config.yaml
n_layer: 9
d_model: 64
n_head: 1
n_kv_head: 1
head_dim: 64
d_mlp: 192
vocab_size: 2934
activation: "tanh_gelu"
norm: "layernorm"
norm_place: "pre"
norm_eps: 1e-06
positions: "learned"
qk_norm: false
attn_scale: 0.125
bias: "all"
tie_embeddings: false
parallel_block: false
extras: ["capped logits"]
init: "normal"
init_std_qkv: 0.0625
init_std_o: 0.0148
init_std_up: 0.0625
init_std_down: 0.0148
optimizer: "muon_variant"
lr: 0.0107
lr_mult_down: 2.0
beta1: 0.93
lr_head: 0.0099
grad_clip: 1.0
warmup_steps: 200
schedule: "cos"
final_lr_fraction: 0.1
batch_tokens: 16384
seq_len: 512
doc_mask: false
train_tokens: 152500000
steps: 9308
dataset: "wikipedia_en"
Each number is 128 + 32 x the weight over its row's rms, rounded and kept within 0 to 255. Layers, rows and columns count from 0. Numbers have three digits each. The size before them is the row's rms in percent of the matrix's.

# layer 5 MLP down (transposed), 192x64, rms 0.396, rows 125-146, columns 0-63
085:175171103107131159135066141142147097110058157137081191129125128136121168116103174078189146087132095127132130164187057132103139111162112148127134088148137151153157088165163112132076137109105075
080:128149142148175103119083097048056094172102149107166138114117114168137123146125156127114133145105101103111140168157115090158132171097075129108148128173066111144089213153152112157120129181073133
122:140150092103205155124114140048092087141103155140159097123068076100152101154062133102153136141102156109151099123133182105141137107134155204147161078180133160180130138119139084133128134149143099
092:149097160214114136113119145088121152063195126123183123144136125156146134141108088166177124080103108098097099162152120158176122144108084089108156109089156098155148078164155138107133118182096072
097:124131118111097123155106125153098133116122094059199139149116142104107074163114145117138084104105184111109118135164111109095137129097145107161187192170140127124149221088146089066119153110186136
071:138212145078091147122121162137083127174070144076205111145134109138136196148101139143101094151061100088116132173157154145135133116070091132105155150123153129131157137095114165115151109080114164
109:088114111070130117125127147093147171150121186111167158160070090141118144131169189083136151062154185091144116124136065103130118188130129130125118140103121116107127137046092156131182155162169122
106:092125128103182077113170069109170151140090197172099052193109147155140141075147139143156138135144172168091136141124102092121180078139157110104152112138108105168150098127087095106108122164118129
084:182191151109172112092107126153136121094132141141141092086082086198113075148111136146175155101134095143107157124129139137120127147107065152101160076146195157100152161098185154126077129079099146
134:147129171119107073090092097129170180123148169120081125109122068124136126156130108127066064096119111149164113195102166154183126167155121102080158118127197137120115145122172105146107151166070131
079:109126109097142129116039118134101093128107156181119138078166144200135144133160152139106108131094125089106088148127166121207125114134139146128135158100148165187161208130079150096147076089115111
116:135091111139119137127144137125117120137129172167199030066082140103060135124138153147113138130133144146083156080112141094129130131131145112168191124119122112185131133122171145163192064109128072
086:152140163107148169108113125107197131085126163106146140108123156135161116118157168142183141145134106047162102060065160119142126084094127139170125089118132171101157115070092152152062180145115118
122:087138141119119103093078144152091131090125138161158130133176154121139141088162094155157081111098115145157165159149173124078137102123135115142156091164170051049128076188137120203114160121151121
105:073121156183112112187136121102110147164116119142077097131135151082142059173102145141121077145161142116112134138153114157159113103161170121129133039159148109112073139174200112172090094152115134
112:154123147109143127111112152112112109144135118107157095173142112167105143071140178140117122190076140092198136078098133070103100148214143106145158082106111135164141105171046162150144098122147154
108:099138074171166084133149058167096128138163186145111148128159130145099092137133118142135121097131196178102178096136084127132142148101100141084113109151137197152143164144093143147072108109072071
098:058116095160072106116100120155176110175151116144119076147116166098156114145161135148143098103119180172128125109126112154150162106134210118108061097137156113121181078174116055134137093136157118
078:128133085144143142143120121129133137160175196118122179102141051130106093134150133119063083022134087099149103131082094124160161152143167105126157140144159153161141117136169132069149145143129072
107:139172112115100119148155075075169122125180153114097173086092105083127138065125151118096101148165115176120089091155142120160084179105106160156074113121157152135159105135138200154061130165109138
092:104083098119141180068112137145107109103110146162110124137140059095135106114175132117166073137177113163070125172130111127156100106145160148164081107126125141149066120112101180103181114169206158
091:134124169077092152119102167165179101125122127136138160130172054110118136163142134096118126099131126201200150133150185099114141164100128129075103124142158086098100121137147086180068163085149089
# layer 5 MLP up, 192x64, rms 0.349, rows 126-146, columns 0-63
094:122151149098108124149085126122182106100121122121118169178063132087113065157149155122088100168148130079073090102105157135145100123082169155092071129111079086130171150130136106127168167128175189
113:144135134113119077142134175117103112115179144152139141120191164148132100147107124156130141128152168162118115171087112080176100177117109069151085156072079117078085146115206179142125064145137106
102:158079123127114201147142126155195111127075136084175200080123099190148117133142112118092111168113160137137142077153153155087153113085064177136104103126085151170110128138150113127143175098115118
108:141097150127138095137199079122137038161156127113100145112138128112177087112118135213134128141079097104155117145100147141124099113127181104096083147105080125146142137109120147217090124102093167
063:081154115154112122102069163096109100111100097149075155124188237103119127090162141140133137153164144107068155134134090091104146136131164123147047100166135129172089130108122099147141135109138089
102:155139190126183118143112208154195157127185116165098105095111134095121075095121118170104129104153136148143165128126130120088097102162106132069144115153093100160097134125109109090105210179152145
111:132156119176104169193149134149095136136172085146105150081140138162130095142090184167090084140094120076149079095179128166166107110143131150096090084104143092154114207126103107143167099126166100
080:168144149125095145088110186071164106092127125174119144125104162081119153071083168116099095146061135162103158138080109161146133108097085148061090157134090171133114157133086122170110133153179144
117:098133077078133093137139103094203171121199182158125134144195137104127120110100179122121138094133129099171113085049102091110136127116178169112127171130138098110164140131084126167124172147123101
060:157124084152114089166156141114142193148134112128095106167092200152127088100083143105142113113106153145110140074123065140106084128139132098083124079172075138097163097161139099099143156153110213
108:127160138148106113151124136158170084119107159124113146111112086092097084132172165081177128141089179108046168146175100126151127166110163106141115169150062138149112131149163187097118089091119060
094:118195151130148121215104149109139126136065118118126100196081141126158138188102131143132104119145135089128099141118110150047109085119157149097110148106106123105119120134132095172213062103124139
122:113175155154110134137140170161080121117167128148137118166128089115116123057120144183113119110100113141113193113096097045147124110076112067068155095104089101083126143126113191175113161142156132
106:132085128125186156076089128126133171100143114096081126180120162143148102154134111079159098103150113113166130123088186110067152156152114134135097120087096142125144140093061182083174180087181133
120:133103129105141074081097140150101175105138155102105096135146153124122156135093114094150099137110125118140163113072141076114142107111060104057111140108113129134130106114145169142067238092097066
105:085141123122111122167147141177130114165141184191137095133139114105131171111091153133093141095118115131146174089117093100159081120153173092095180169132050047148133144195185144117130115110132129
097:179132073107159174159156073165139131149079086138123204097160119121140136127130060134111130172152132086132158079130102125179190115069096130114156108149145119114128185093090174125079129139120122
096:087158088172072140129157121143146108184167065098147108140163099164163173113141118080127140155104121150152111134082164133102132140079068068098104065100109126128063121073076135137109117129124113
102:118189099069122161167062175076149126114148136169112071114116136123178198179110094145109102103128180103121148120116124139078150151118145106171102134126105152106170140118116090105094070175169112
098:128108124101094096135103156157144123119135166090109091104084139132117155149161218120144107149117078094096159078168123125133076139086103099080119123094067106165150189089140101083090194136153122
075:095126086192145089129159148075096172120116141103114082125101169146129083098144115131114125172114177098045094130111092163159098127152134104157123123122062149148169163120126147102180090163095191